Part of a small language model's weights: biases, tied embeddings.
Each number is 128 + 32 x the weight over its row's rms, rounded and kept within 0 to 255. Layers, rows and columns count from 0. Numbers have three digits each. The size before them is the row's rms in percent of the matrix's.

# layer 3 attention output (transposed), 320x320, rms 0.04, rows 263-319, columns 288-319
105:123061104157138181164068112130158165137175175125175132207136151114146072150151069137158162167163
112:158125150113089167092128113103133124135132121195110116102124143117147197118122141089107193112107
119:156114108113099090108159154149069065084113136111139162128121166143127169153118180182147122124134
094:116107108146078153099151117116156143083156150178150128112160158135106144135163045170173163130158
104:178167157162123186163123133149149140135128113089096110128121149174118127057075178089083154143098
097:146126116194111134107073216109082079120111099117154070176166135173150133185149178134177132119125
107:176140168105111137172063202071143146178129105156108122151140102154147149138167114147167155107066
113:163088203083140099157103185080096161188174138167094124166164111151135103120136156115144107099089
117:138104181107164104128112165118140178107131157140113140188107142106068100095134131048063109152105
096:138151143071168095084113150147133175167122091164138108129152114149165148129122098178139155113097
107:170163159187080156134118054123123123135098041161113166148091122149076094129131101113078083134133
112:104161136125145142134199118148073175102104133081108163073098134111101080069132170120086149125136
115:109160142148163174125135016114145108104070125169165124115145164120086156133208053182160137134116
105:108116102089132121171109127112153126118083139150186145093118139072062086107183094075087143105147
099:163148137206037226156151097150083136135104122183095100159128152161141105143136132118168136129136
114:124152129154155131136167125117163202127089163081160136193117154125121058123117162129163132161153
107:074109130114109163089188156116119145107196111150132119099160137137153160153145104197111126108139
108:128114171123092147077111101107115113144108120222060133178173131145110157154177142181195158130139
103:158113108132107152116123114139147163121116118140097128068146170082110143103142070169125194148150
095:148147176099169149085078169143102111111093084134066108161092173166142108116165149140089116120062
096:174110114116211114126172133147124153122133189072141135146157169078103107126107131119109110141183
104:142131131164076163190139086127132162125095104124152162140164135125094070127120146142104105151178
094:110183156170152171163141082099113148089118126137088151112100108098094118118103165107104114152154
112:109102075127122104098112143148164082109181153099208144112136079152175172119124069157084145133129
104:094122175080158069145109245086120134164161097140094124099137103113155150133133129124106084112099
072:149124120164142132127181122099120084117108164152140067186120104134071096126132120169182130120141
072:127122102161174014107148189102161137161166170148140151032107123102094092167140112124141098121119
067:125136159104127146141105125120116105135122131112144133133169218131173137186134120116164121114115
073:124101096134069100141127119143103067137142118183141126102205103115152129178192111181080133108175
071:148112093113124153130116114190100154132126096090153156088103138099070145115129127082085105095076
068:157168188133064215103083138110108111123094152123090094112151175087111122132148114119183161114153
079:077149124093166092158093196141144108119123083130081112045173122123169151166135109179112111116097
080:192119082121170104070133099132162144174153111102098129158111123134162150094091123125149157167077
072:123121089155135120175100119137060152053094151090126160123140158159124177086074151185124075115119
079:123173142155124196158132153062138110173124095195174096176182179092161162154125121144146132110167
066:135115140106124191102124085127123146131135147147213107164105130160145117160051167122116106123160
076:112083108155134163084147145128123124208136101105134149124072171117165162132101199192071064127104
075:159153158074186136185132087183138116162090054192104126086140123124142118138127128116121119127099
082:085147092162102137118136079118135093072121166137128171116110139138171070182055150134160162148152
069:075114131145187068081104166090123147183113062128077163119150077085138101142131102152067163126131
085:158120144104117222162147047140074142095131145160125137152092154163157129125145155079187179112130
073:165144127127167131174148138132092119148128127199142100145113168164210094131146114079160202093110
071:131167079052167238084070156129116141171168133119168086114146152054168104135155077117078135091158
067:146101160117066056101121163129165169124158147070126121105109097159088085146137129100101108142119
076:118174144162125187174121143075132126147165155161116101152125153138134113125110106141168229182203
075:090151155105144099092137220107089141140126168110129086191078080128130120148119159125160137097095
066:126154130075138194140172173165110108159106099061103115106177183108123153079144120088115155123123
073:222140104143073175137086135118134156140148169115183072138180155139148140119151104080122146111139
073:049105083161096136096152160135160102161177178109166151112090106105148100136087103153106137131144
071:169156157157129255146142095079125156131120111166173090127157145123139142081130138139187116109157
073:068117138147177071130172083118150065143077148132151149119093077115106119126125137160100082154100
067:147084072158122136124079100132101118095107112128115136130109117087137119114090116156166138182116
076:102099098094117105072128177106101197125140092087081144130143029145144160100057121188209123160106
072:040170138122180133134105126068147123092170084125119130177081150144140071115092100174124135131143
084:149144195119178109152122143072159128134093112151077103149180142090152087150166105129105100092090
076:129118103083149193134146128148078202180095068161168123103126201129162196109159155123124113098097
072:090135128137141191156129154132139145099108143102210111089120140087143073109119151177081068087091
# layer 3 attention value, 320x320, rms 0.0264, rows 264-319, columns 288-319
108:127111095184152154148123096174115126132106034137136165103079082142099105140124153158104075106197
106:138104121163132146158099075058147154134109157117118117148147145129131188132120130131113166096111
096:082189079164130108165118169146079164178183128128114132107144118073082110117101198091134057072100
098:078074152152161161122140148102073128131161120255119129135109139132121124161150139147098149145170
095:185089116147123102197101058125129119135129149137115122083117109115079141129135138141090168100129
100:167112124141172109128152120112063084135158088130120160133168145120061083122161162145131131121146
103:171129148164120132117144110118173091112116072119143140186135149108169108147125130118148110138130
110:163162102119091182152117132094130141137112047146102116149129135097216151150138141109147186150102
096:150113149141125108161109059129153101154110152150122133117097137102078087143156104129216035110162
098:065135178098144075089160105117126100120184186151090134078077112131084146097092078112153208151086
103:099122153111151146130097146198143095116141159119154107161143182164133134108111096147107114142077
104:108115127136113049105096178176095173115158113096124098116094107103125159102138164101143078169100
104:117125143112147123101115114091098132039095113149099131192131119151138120079129218156174086156079
098:101116112129109074112125167110137146125134134087175138066068146062087088091119140125050135076094
102:160106186110187144157142154130126098097157117172153087097108204150214147158154111126142141160066
107:132157152153071060156127085135106073144138222146127173173112135137084174160079134084159146121135
100:145150128127163087178157122139100175144146097034094119080132101123104099157132118098075081175129
099:074111130112121134172148123186087145148136155074129107161149121119113121164129130086155042069088
102:150101168091114120142145077085136079119124156214140161116097145179134143161127089096124157227198
094:098109144128105126146156153134103158099143069108146130107151160145199176110136142159145094139091
099:100118122153097096115102201130157161142156152142107133143148172122065108112154149111132152178036
095:076096154090104099106136134173163098073125159102098100154146086198075154091139101126134181171080
102:139135115167157166167113132119142127089134106128176117164127142137029117087142168133087111119124
102:189152141113134141122132115136112114106101148171143132229157152147179091157117181141176140152187
077:142161135138154175137104102183117181172148104149152181070098179114212177132090167122096141110129
080:150078191113084172157128093209092075076140115135093098203134140117144148114094118085105110140136
075:132151156159137140137115130125162161123123094155122115074077075100121143093152106112121172144157
075:072184195153175168131097125116154189127111117083127161185130162128100128145096148114108125112087
076:105154158149109111080126143098126072132130181172098106205151106155184118101080170128128156106133
076:107084094126187093149145159105133164137156084148148117149155123197126211166118134191072086136128
084:153101111142137118105139122111124113157090185105161148146139148108073140099154074113177160149149
081:086128115154090103167118139132130098059124159156142127123088194146118107171135104101127145096198
078:149115219136171138112134145099152095152137082195151122083136128109151079137151110120135116179164
083:124092152126142086168122114158096140082130128087093136085136074169098118093108157173112106123152
075:105159079108088103093155126077129081102151108123062155088164141122113131094145059160137154145107
081:137154101124082105147121163128122141042103117097164108142145081165116088123096070163209171130149
079:084135070173101090129112112058137125111145168065131154148135148121117160107132101129143128087125
085:148143146090135123175121188131157075145096062088113086078124093118092156098157139130066161142200
075:177097137133127166166111104166177111115157181109153153132163194175109180130128199114158142153157
081:083176101141096121073148131128143185136124097079132127079102119074116123155099115157092124146105
078:097120116136041102120118145092157156115103104076152099095104135112078149127095125147149066159126
077:159074156128122051139132126127093127120142150078126122173076099179149157142156154134178122171123
072:127149049119141167129145143139101072116070147144104131166113097175160128114125144168146142124172
078:138128155155101099173155118147124134079114082097121121053107152143178125146171116096116060101114
079:142076074176109150107159072132149185152165106103140118103114196129106145122139131150162138167199
075:115112180148088051147149107038107184107173153164140118145082060098134130182145106166161118092124
077:074119158118192140167142133134128058115169124126104142165075188107081116085142110178139118120157
079:207119128071107127135129127155119103077077065157085116124188165125152162104121117101122164149164
080:105103102136063073121142185202154160163106149084083129106083088127161058119131143141105134167155
075:180115091136082171101090145134152195098131079088147126117188163171161137136106068121182146145178
071:130126168114147146089138112142158175196163118131169121176124116171131164162116125106112098133123
082:139123168172152155153097150173107103146095140146170107137089246114123111173139181149078150118163
074:216116162108067118094105123193118112146094161164085134046137118118160195112170104079159147087106
084:089086099147106137132088148179066123168106100101176154129135120127140236119101107168120137097160
083:130110126160088089099138164091153092068158118134092124124135034100080084141097114112117115163101
077:112097162106107088106156108136107132187107103155085118165139090125122169158125113085145134172147
# layer 3 attention query, 320x320, rms 0.028, rows 288-319, columns 288-319
099:103122066106099145113136117138133130187128099098175166116087106102129084137112091101051067094082
092:139132157093086174198157124137176133143100171133126129179111145162107154104103113100156146125099
091:115124098111197081079084150089087149167101146120102161059160093151182100139124171120059101147144
098:162136157092084085064137102178092111045097065135139155122064139129116102122159055135128136146048
100:184117092118078105065131105090098196077129115068122115125113100125098140107123095115114148163186
104:108112140169124138066143156058090177165145146095124133188099088157128128135157075151089099056141
098:186140089105161131152108124193138166168123107130153084141198121096139141146115152104131167124151
101:168120170091071096121073161157068097111099079114134102129145143108105157084152120178133145153147
097:160125103136136121121110111158128168075106147120117099072150154114144208134130142135130106153145
098:152164164109119141088134140131146105130110118106188148148043107124147096103141160083129079095039
102:133179157128131132153161117088182084163123181136103168136161112130094159143152147103149166133095
103:117167153079109162145126104184098149195145117222143088147124105178180077145147135128148136139101
098:169084088165134113040066177101112159098119110093129128061169118092112164128130152103151120151201
100:125113074153128224208134174105123093154141181101161116120110142099121153109145162077097073127161
106:153137184206129193133109199134107121155145146175085084162130096136088139130145138150144110056183
096:158136128078076062063136144158077128068091136082164139124122098133106137085109085110146176135095
097:144136093143165141150136141106203117162097153155160155152204159102141124138122147089148131117174
091:161095092115098111136131113192103149085155139131133120119149128114049175138133087102161131132049
105:199107114100104059068088133180079129114121092112160105077182172112101181090090138136125143172149
096:135156137125147132204117122120174061181103136173091110198155111138137078148105188138134165113141
093:105077121127132137111130160106088145121132086097125114133119126096139070121159156177118132089076
089:162159114116151042038102138117144177114085157113173146099155123145105176091113093100097184128148
100:202113133143107119103113118118138162094115140132100153146143123156111111167142117102184141136099
102:068156172140097126157130151117180120093134156213079150130068171185120098117148116141099153135137
103:128140213138151128176120163163090120137130169142078066144103153139156217091123141125173127128191
092:051140130168178174183159107127190072136121111227090134153159226106137141140123146145134143104131
105:159129189152156120159142160105124142157161134168141101152192106149124187119096183101180118095139
091:149117127098100117111140113133107165089145067092112128100141112149103100132122136106132141150117
094:086128139142163141161138105052115082108091135149103194114139142163136080119131166172105164126058
108:165087077133115136091128165098152165095147147063117144077107123058071194067116123129132109151139
104:118179063130130078101113151150180136124125167093172098096171127108098162145115106136106159153187
104:103095124143155163117118093082148129187090124111113170161056137100160106112159112113121116114143
# layer 3 attention key, 320x320, rms 0.0243, rows 288-319, columns 288-319
100:113133073097157123118199177103128125130188166088168118141106133138103133114104136116107135124097
102:211105163101096176127159117112115095133112102138123097152102149167160172113143089109192189122081
099:120119156123126140144161207126112090144106105103096139106166122189160159113117128163146169151127
100:128142114172100131122134069109100070075087116155127154139131132170109042112173114121158178179096
101:120120149125129203101181078114166139090134118121128169142128108212170177128145147125123209171128
100:131101168107105184149176179088120157140172117117078172109126104164111087224119151136111126095187
106:173060106159164091153118086173173149086127138107157104156189091165176164155164155134166127100106
109:153109156189124136168052117139090067068081138137126129149113177147133092108171120193126128106128
102:128045126086092160133187128176153122069104118117177152099154131203141181121141105131171164188146
100:125199094098144160133128121093152147129124163172154094120124138129135149179130108086103152073077
102:169145170182131142157055135128100129148164158152130115110080154088124129093211118117085164092169
112:160226126131187101135109107142107156200166153126118166163119151124188078108108141088134085121152
103:140098182152140161077133129163162136072110132135124138090147119214135124126165123186149166145139
105:139174147126143181176121211114114085097144197072135101154119114089126149147142091128151062100112
108:123134153138131158126170116095114143145189185102084105123145078143173157195140163184183056086153
102:159110124091096186138159092136092110083038165127132137122125117196161139124162069114122166172138
093:164104128158163076171090141166151143118144171100088101124069152069118148059148103149100105059152
096:156157141085152136146138058113159124064172108121167146112146152216120174144116121125177149197100
113:149122126126121160122135125183118077067076114143167141122156134201116168072148125147130201203137
096:133162101140152073142052118117142138172140113086121152173097097036136070138184128152102081040125
095:137180098132116148136082173106070129149107135115121088125086145111119089151134095150108080064086
095:191106114135152163082168047127172165147078113191161121080156121240153187127119134135116207190182
101:187103160184087134121141075160179195101176069109129182098102097174098126086164173133131181137139
100:076155135124105108080108151083105106175111140150158080105146089087127107155183118147111140113127
106:167150183122138190126167142126106094138098162132130086164147097154138172174117091110194091155089
094:100157166140179061170099154087168133156142130105086151174117139063097101097124128100101037057114
109:186158167161097177133093188109160168091208128153109116127129157147140117075121160118099140107113
094:138123147134101136113114146162115144073154093111146151123153164177096135063104124111094164161113
091:080112151162148104149006145103082125160127093121136140109125110093114061112149101127062140125157
108:118112128103131168113174101135169114069089124190172112102133130221080179113135135134152162172098
111:175138178124099113081158108201130129137101092148170146122096100194095151070152137124140152180158
110:145089178075099121145160132144121144164147097148126189158141148123143113150080131090072107106157
# layer 3 MLP up, 1280x320, rms 0.0569, rows 0-116, columns 288-319
092:107133079174115153114140099141156134188206116143096141147133164095138127130084117185139111110158
088:150141119144124091084061154170062159113126153137110079118102088106189089111114173109123124098117
122:163125124178107187116111146138107119149102130122125131175146089168089122145115169133138113073174
105:099065071129124099165108222128105127194118128077088122138087183135087132139135171107110109125076
092:131140114104156100182130071127114162158123134166047100095093134154139169165135125120107140098111
108:097159165168177072077079117162105160146075132068066093109147090202176104165133133140120082093131
114:164136130154122120122124152143091139150130172105153140155112139133156162159115234120165102096098
078:116101109168127203176135099169169152106122150126149130184173153180186057109134141157114101170143
111:219126158121209123140115181154192155133158104070071114119154101127157128116110137152087068139186
091:123141093197097135129116106139102138111143144175121116143092098115157146153098132163169108113130
081:178143152121162141189084101196119098188142124115126098123131105098206140158108171128163066049119
115:156163041189153138137113125143148138111114133064138147145116113168087163109114150150139114148151
112:124118128200150071104127092151110159093138103102047131149102145194108109133118198146072116142138
106:131090073197160177122129086160125133110144161058203122113122130167095109095145097111090097131153
071:080145071171126093084091119115118131116113109151123128159144136198110083092154125085153120160137
094:078050130155115112134106125110081129121160092101096133060207185107138155145123155113126122056156
104:153087119181129184154106141077157130111131195108139112135158104132116160077146100105115056097142
086:108134142139111076076123149130142171113133103138077119172122099111120074140119156160139149112080
080:085158202150118108128110132109063169107149118155044101091117104141160139187130159232089125122125
114:154068155137085090179111151164084079065136198110134084144093094190129131093100160125179139112138
105:187166085158135135127073170142149166166083101078137087197126061121125155077128149146165107123135
120:167162109132134121135088122154122114134120114117109107161102163121143114112104159121112094131129
125:150154099153220113165129144168070103088134113083071107135135162130090129091126125136115112124140
080:130151135122135088113082160149130077144100128090108088125145105106106117125118119123084128115094
104:169117102138140143093097199172149167116084181082111143188170170108122067102090169130000143076112
092:058099134128177112139115148116048120111095171125186115126098143145084186202088117145065100135086
092:089090133109163107150100133118147113124129146194113142154164198140060145216086121158106131055096
078:100142176134096133114113129085083157147163118091150116158084126085153110156149113125086071076115
104:148154151147127094091079152116108099126144059136086098214099095131088107092142212140146078099137
092:134145163110170155097091133153094110103139130157101130135073131082119167167114087180113123135154
112:159112149133094114098089135130125118125130114097068110140139047148159117157121083151179135143154
084:145126158160124139133076097120151149130146075153108134159067151188208091036136013111122113098109
097:076083155155108103154099096108089127162132132125113083170151077119152113205141204200123139105110
077:152117090113134119097142110118146177105186202156125124164119116147083121135077130146142097100124
134:218153104137144139102109125180112146129112139104107066159067123131120156169102238188109060072134
112:151119128131102057173101109123176170165169105132108143216089091177131074153113186082119104097092
088:162134147126175126143079210129129197152133135103181095144170149104140168144140155152165116071117
122:144089173122169057170105135136129117085112228104095145144116123162149101181125144153085126092112
105:082108101150167115084111174081085114127150119126118118142141128133128150165123163176122124062155
085:165195091130155132096124209233070127117129146088133102165099155145113131092138175135080124111096
092:135213121127105089089121165123095144173172095114141111143088122091132178090137177153127124103145
100:152151148190135162161132093098120176177158115148156137212136111130154120146125130122131128083119
100:105207131148150077096093182073131141143127123147157122131126175109158183105104113094107121076100
114:101148141091165067132114140166098108099190153164114068190105143122119133113121142103151080046114
103:144171110171121114103102122126100178159150144106168142113139147187117072164160081148125143056104
109:171126077194158148095093093166131137071123110111151103171171065196157147111103130175159136149140
085:090123138148151162142125101072123143079182121110093178090038152157177128085134095128085078102108
113:181148101134115065126100147130091143054167079083145116165143127192150124099126152152127060114136
107:141076158140141115160128125136160197118132149124100131137132131095129096150128086105134144116146
104:129135059136136111125090129165105173141122108131102121139137140124138170145128179119084129074188
104:098069124144143102155067159167126148203105064128143152095155126133136189184107126150163098105160
079:152071139099140156191088130144162197134137138077165194108066155214169112097110069111081091115079
093:083107174165082104138090111115099150150148178161077112129134118127092113162084132184139149073131
114:136130152135184130134097164179106093058134232114191074150150118138117111086110172126131105097123
095:104142136196156123147100118184123174152165131121088119132083184157094125137122150121112112090104
106:096154147121157115100102157171043117095158134127135103136121158103242144154121165182112072080119
104:191158139132155103156113146173107102130154138148118100139114123092130144137135137196085134058089
095:156117175158114129097107136133144117155171097087099069170117145070108196164110139133106127086094
111:131152124163145088089118182156129144075122158135150110160174076160093099126137146106158134140152
095:170080079132135124100080151165164198103135099135130130083140136098171116121133117118130117117089
109:206162139137173110072126124181132203112111154104140142126090135161126105145118183096117083114149
100:184175148129088113097113157151156076090143135147123145173138149142131121099102131139092140121119
088:215197137161146131187108123128105145119164090143115064151047124141170164104128154120136139082150
108:133116113181153089127116164138096194205153122095094133164076133172092100189095205075153090137124
092:172072100137164107163081122138092126156140112084118101113106175143157178153122123141154110084105
112:120110139114146137134109055172124086083105137152108151164083081162208130093098138149084144132071
077:143140135125172119150112079179081093161142103107132151117107110105123123140145155101194090153121
107:107114140195079103174148098111140160102213158136092085161103123127137077135156105111132145058162
076:142118098114158122162115106185054132118148109096108114142101145201161122132131116112087145141130
103:127094152128104114105129108155050195104154149113056085095063118125115129144131103129175105092113
121:112102085167152148072108111172147166126122184176202124105111103085136140142115102118101113144106
112:121108141138078135251149111142176159106169029106118164151125143156163059126131115135110116106136
094:127162126115095101096084152145072178171145104095103115145079131056134122174133105090062126121151
096:126110126140120120102091100137098221130113122114154090132164146115154108130119097152117121121186
089:121120082136135080089117176125107140188107183078105096115074053080100153086114165087113082160122
085:169152104179115111062083130181131177146148086153143121193109135151127128143163124174090103122104
099:128124219141145070132126146128076161160143116139146135191106106153050116090143130104141133117160
093:151154129140196158132089114145177161140171105140114109110105174081132192140123131170179083097163
099:180132156132140172126135154153148169137117187129179088119119096106119150161089141115122141089076
112:148162129181168138103089099114180120124113099074123125126162098114103091116111120079160119104156
098:154141102143152113106080142117149139072138113083111056186101116171127126097116119149113109102112
089:091124129143141072101108171152110135140183148144123129116139111114107113150147100096130102091084
089:134143135144118105122117174180117161127123129089139090143124142096116208108109126155148098157109
113:095106110163155123115141221150094141138109202090101125156127179112107118109111203125080069088124
104:138165104138183146057111132128150095123137096143107137166173168131160156084107109095119132080128
112:129157156136194088093120164179151148127131082087129111150136129150133170128090143114085055132159
128:149121130160137191102048129123177137116112165155118093162117124138069148141098142132163092092177
097:146160152111118079143086153195111174129182072112118147097102105136122121131112152093120108130119
101:099139134144125140149139182162086098147164160090150133169102161147121138167133194128125075097152
103:141122149141137182125118152171158060105098179140120121153096082109093148102091158128139138128148
109:173132142119140147167122217161143104108141111166105091135103082121138146144128116129101095120131
086:148140193133114103169133166147130145145159164075152161105091151099124144158139167103081104139148
102:160189144096173052086098111103181120125142143153092123105150118151138068136120131162132110105106
097:099072086125125116136120121141100167158130191149166118127047124056124126136124156154124104131100
101:133193153124142143163085190095140190154121183109134101099148163131165162188113161104177037062135
118:105138102230146110109111135188077148120102187125113122160132137143109115117122159142134122081171
110:183164138145161074068111186096140137142120074111147096178134082113140152095131191116153133121064
107:141066164136117150145130132199096100084158120144110115098115175138111146203075188136113125093124
107:151179187154141032109134134134090113179148144097086112113120134089103125123093158089151102077156
065:164179099115094085091161141168146114138095146124132150087137107123095141114126139077093121121148
104:167157138133132186142101171089064152153157065075204113144159091108212124124134175110090076059151
094:123152202111123103140134129154127138062105127204102127078101186084128121055129127110171112093102
110:094087122179159077135091174170103131077104136095123072146148136140177153075070101185142119102141
085:134095114181096087153088122139107164094134120116073122079129119153158169104128140128140140107135
092:101129120228149101102116110121124138109167098128109085104086159146074087109126156107124132120174
114:103174139159166129164123138139138103169174126125222133139195143109116099156134085105073138083130
100:104128111151108135087143138114171145106201179114105117188114121164131112167066147175111142109112
069:090121115167057096076118166166116124120099135104156148095100133124081152096118115065157147165106
099:154098127114168120129095146100122118091133123159123122128157188164135116099132183099123114096101
073:077113077134128147158145058125125129107202140165107099117078125127166100142152131088116076159137
101:059076132159174159168112156098102113082109163157166138121085129172072121121127143163057112062154
106:158179092106093166198112116184130170168178135045147098123070105135185178153134126123155053162139
101:161141140146128105181133117141096185137129085125103111144037166177126085102126154143095135135172
092:138115154134102184102080132091107134142159108115148081132206116085089064108126095128053150139102
110:154177125131138061110112208114157102169107147110154087115149123181141130148106166112165108125169
099:156107138127116137103112185126120164102131141093144156123123138153119094151119076132084108068146
109:149138087111165035139122122169096144159141118092122084162127097164135109087083121158129109104144
# layer 3 MLP down (transposed), 1280x320, rms 0.0448, rows 0-116, columns 288-319
067:131101141117158102094113139155124144141159061089145113169092165082143108177114155130069136192110
104:173127084142182067128071155166109142081088095095114146119093164106134099114153157133081094127136
121:110144177182172128155131120150064091078111082120074131112148204125105144111149143149226041136191
115:082090104126161077180128162134114076167131134171098154073099125128210091064130163131119134126134
091:121127093108170133111115074122171113103141175126231161137138117179102167088107127128127138124134
103:111122085131153075190158143147087124065171091251123117096143107148165202113110115194143096134173
106:185068138102073097174124119108094131148174154159097216113112151160138124073083154105101112156170
084:095157135123114147117103200153050102120130137126094108130126104070099159136132165124157141085136
090:146133120086123132136113137074161173113073140113118163127136084155059151175117107155094192168104
099:126134149136142019113143112106097146059135179152107156083098151147149097107106056115179138115093
099:106123110082156160111093128152121108116159155187158126166093134117070078196122161126128156168124
117:140171114096130106105138199143093125136121144142071116155078136117149119077103088164087123100064
108:113113072102128136072141161129099123186150116140113085125048112115200109122145124130149166091148
104:160173202086152190071084135122080150121137193091108168110128127155143121168137129139160134061142
081:137169169103125157180105124129178118134155110083101123077088132154177127158106149182094125093084
100:157148150121112135161099116104157181159069162135140154123082092100158036063108097162161161113073
105:141173120117195100099088133147150153146138168149109092141108093091082098146149127157150103102178
081:125117048142125127149119108097147131095129153150187097154137116141091113135103113131090186127176
094:099127154116085101125143169129142126161115079170135132152096143157137086143137135176125206146108
118:113152117147164094130120077178107104154140169212154129130108173078119158181135103120170074102108
096:134159134065139157112117067109129150101132212165098110127060139115116146163107149123139174124082
125:164102114114140117160114055174185172166162136133155072132130115102116146163112170087082164063170
115:122185129124137137158110053159161185188117131091149094140085176116131099152167157116137126098184
086:121152069130111161133164200099121152157164111158111148130138156158103126150196140099220125108137
116:037127113113181130148143138170087117149137147169133078042106134154176102098150178192120063121161
087:054123134161160160145185139095095085125137176122193121132144126085122163154115120078119129131155
094:181123111161096176193127132106141087128108131151167145078128096154134122088115123142116222098116
088:157080066121118119118123055200147087112112132155151139128130128091144106124152161134161106110166
114:097111151108120104164188125092122151112147109135094170143078158164152151128126061126132072120131
092:137112202082127130114174057087091126148129109130118141193163095099133123088123062121098149070131
109:152099133145141114122153182051110104126097162126153101145176141125101164133126151095130078090089
095:138113146044179088132103156074139089148105075047138097178142125103131182086106158123157170112092
090:122146196154063162145221064120089118122136123084124116165141134144129121164150109084175126129108
067:127121127148175125142116119127106142145140082158141169193083109100186078112145102110048123108117
137:092150110209074130106084163121120086155091121148102144137101108125146124087141162181119095181181
116:170129145165106187137113118158150105169104152100132117096139118095119105069134102148139155160133
098:082180082171103143110145161194104095136088140139073121134074118115160087179116114146098138150069
113:154147157176102167135107208154164174123129105132124131172133193147087177201130140136163109112136
098:147091109125139168125072100092167159127093143092084159141109133114093169147122169134096096109109
086:123065103165158162096132133087140126104133124124137127092130081136102077118118152104160173114162
085:134127122153121117097149115142104073152150155122074204108176144071156165161133107122185146124154
097:087135131107105186126142132119181143057074171153134126168145187165104125176161104151132156106104
101:137088173169073027134137093104109171109157115177094114129155107103143126096136138078142082150128
113:206168180156116079062111113092133130103125155159100115172083103111096129109096108154209095183122
096:100121138141119093139087142174126110066138145109118136093165157140170084090088119187097119133107
096:121114168104092181084128137111135110105136140082095066078043157076122102138153107125118126137172
088:089145045073136102178124099177108115124085137118171125179180139111094098122144150154143177092128
108:114105136153158156146132117116160163129135135105153165181135117099124194115088179160098138148129
106:126129109137182109035118140140115152150117113142137146130176173152140135110097177156181113132089
104:100165075177164113136134101148118071095090117132092145087179133112171062118160129159134141120106
083:120145138117071155134122188044089128107098080142147108080123167108043150103075133121168093128159
088:131170177154085161098059134055171092104093146153152052161109124090063146150082092156152144103141
094:114081104081093102071135106111142125101099106153125044146123099178111057109146132162183145135116
105:090128178192176064132159130064136113170157104080123105100141119113175153140147112175117141137122
111:096133129157186098105094152171150122073075104126112153125115145140086146089131133117117143137131
110:190087118138099161120111116135129146063121086122122113122148161110191157073120166167116137126091
104:130157123112137137078106105076173135113142177124117131145164109155089169103096169154155146157062
093:059125046102027146162131161143138114149090138149074111125131126113179182196167138149127055161186
113:124056160108163117101165128173066081151130120156152093147157139165096106082118070164100181098116
089:102130159115184111189148089142087089105160157173149169108142173150167115125090167113156157121136
111:082149135120157158144144178066123117164131173099072113142129146126189181155185176147171127120136
097:104113169144105149117120086116171115087106094124122068124107179114169173168132175084087128146130
099:137135092090190144095142140123140149102098128116115103124151163112075141152162190112140122112082
105:147077153053215090147129099124088146133178137167095124188133107133015093117137122143101095109096
112:157087144149120087142076150176131172117116139111138149133119096182101144072147137066056121120154
104:101082097187138128157132062153099114115123119198083113068173127130122095160081154122119136182142
089:111137137167120179110124146073177149102121144082136106214151173113095104093146157091123066116105
098:121125145167169084123178175136112104146152113119060135134121175166104157130158125122207098159106
086:143159171160050157105094141093105132173112135150191102166173155131145158142110138167124128113120
094:166083124137161113130160104171186158076195089116126141103101093191124090123115073129047200193168
139:108108164183167113142134070114194154172142131109132116099064058151097081153126048150111092070154
119:080182108117180163162124150070129185164117101060152192169107126112169141112109125107136146042130
080:132073101117114144155149104083087096085107143151114149071135150116171122128125101095154181133107
109:138135114114119125130102135140149115046177176123168108174149117134181119119097105122127142129162
094:146083114186059150103121102079118174069098105114107148112128088139212125179190151142108154144117
107:105156122154120088119119141154098166102175131095120142217107136159126104140083114172091088134180
085:107123128116153098139085094119089119134101188153137102113131110114147128166188128091126097149130
089:102094108101136103140106099150154170150159152193108095150101158154137068121105094138156085157140
101:068121111133089173133162135142158167161129084085133115044122107089107173141130106104110135080171
101:095128137108102099114141141128085104101109139118154180150143099119143115138125128088137153111160
113:080172130106146106143143148176131215119175118111098121108138151161128149096105130203077104105118
091:150158157083098145175134158170055149119167131147095105136142133173156119135077100135155083128122
092:091110105157106122125155136113051183092107128148109124135160135130194095120170111142156164080133
103:110083104145102154121090126042156214145142138058158136105091148153103131162062125100123144121158
107:123082145063119193137139142107138143116136107153114127131080157172175181183145068213133122120106
100:169099135113171084171087113162111056201142080175146162134110105156089103071112144113137109164080
140:126093089143144099100142099143056111048126137136129182153172150139207108128139140143134093141150
097:149170107188118115120100079088097169173146118143147104118103076098185160042118151182085107106157
092:080181175147093121074143133123076155122177154135153091162169111124178064140107137169139066170101
095:159146113111183100120157115100099177006063095153122151195150114129084151141110133106164079091135
104:120155111134150146106134092144098171080118178091087106139124145173051091151140132108127092153100
087:142180104097149161214126155150171149143153134149114076142112110141099102141130084203177145153118
088:131127131088122136173108110087095158135190186114129108164136115159096136168121073106065147108101
086:149090156109143154150142102068101113110104065165130141125135127136148065190116144095157117115109
098:167122143213125133130103037105153119067138082166150140154120188137130160101128116106155135108126
118:135108155112101168133129171147113132193104133153079157124127173181137128154123145096202135151109
097:109165125097133101118178046094173109115141113099115089090133170140151124128166092142135121103118
108:147085098107093105178162111090147074100142133093085110125121136117132093161128140080160146171094
107:088102117167160157153180128107147129111122133131158174123151152150206134133169069145093153113165
090:109090071090169075082115102065166134107161120084172142164103123097115091086083117122051146126147
115:088102149121099172153094108118147134135126145148097122133135185176102096121136117059107130102102
093:023162068147106162124123186163110131176094137122103161110103152151160158161121141139092150099103
109:116085126144083124163115151122093115122123130070113070117135157135153142146155077113159130148119
069:090138154129155108115104145140178143115065119154176148175125096006162138138124098142020079079157
105:126119116191121092066075157146141167123088072149137120176175167092104131116127128134144159103162
099:104121149117099127111066143079158156133122102116073077185083122131111153085149085143140108183096
072:157185107120122131165146127103119155114164181143167133140189137117142122136152171110119104143141
091:093178114149137109112136091092140171136162110108119077129149172148085142146114131168105172145058
082:097118140150069055176152141111115114116119052154125119107052087112151116119133081117165151117125
086:118182166052099148131084151126131163065146059126149113152154155151110125181068115170092127138129
094:070160123154164081116116158141102109145121136182178145125144116124151129120163094167136116141149
093:142150129046129093154170120146101157165138130114030081102175119147111148140119088127102174148146
086:154100109121137125132112148133144116089128112188152097120128115080170098152103176174077105127111
077:194140121142085090153101165166144126212131166128138135148084185169105127134095089098150172171082
105:145153141136126147117133218155091085129154124106128126187090160164166177071081155151116114099109
094:147092088079084142143138130114122125122108134095148160183111053179223128106093111103123107149182
103:145053098103178120130175080147169137156163079132092132149125089117111108136139118046158169158096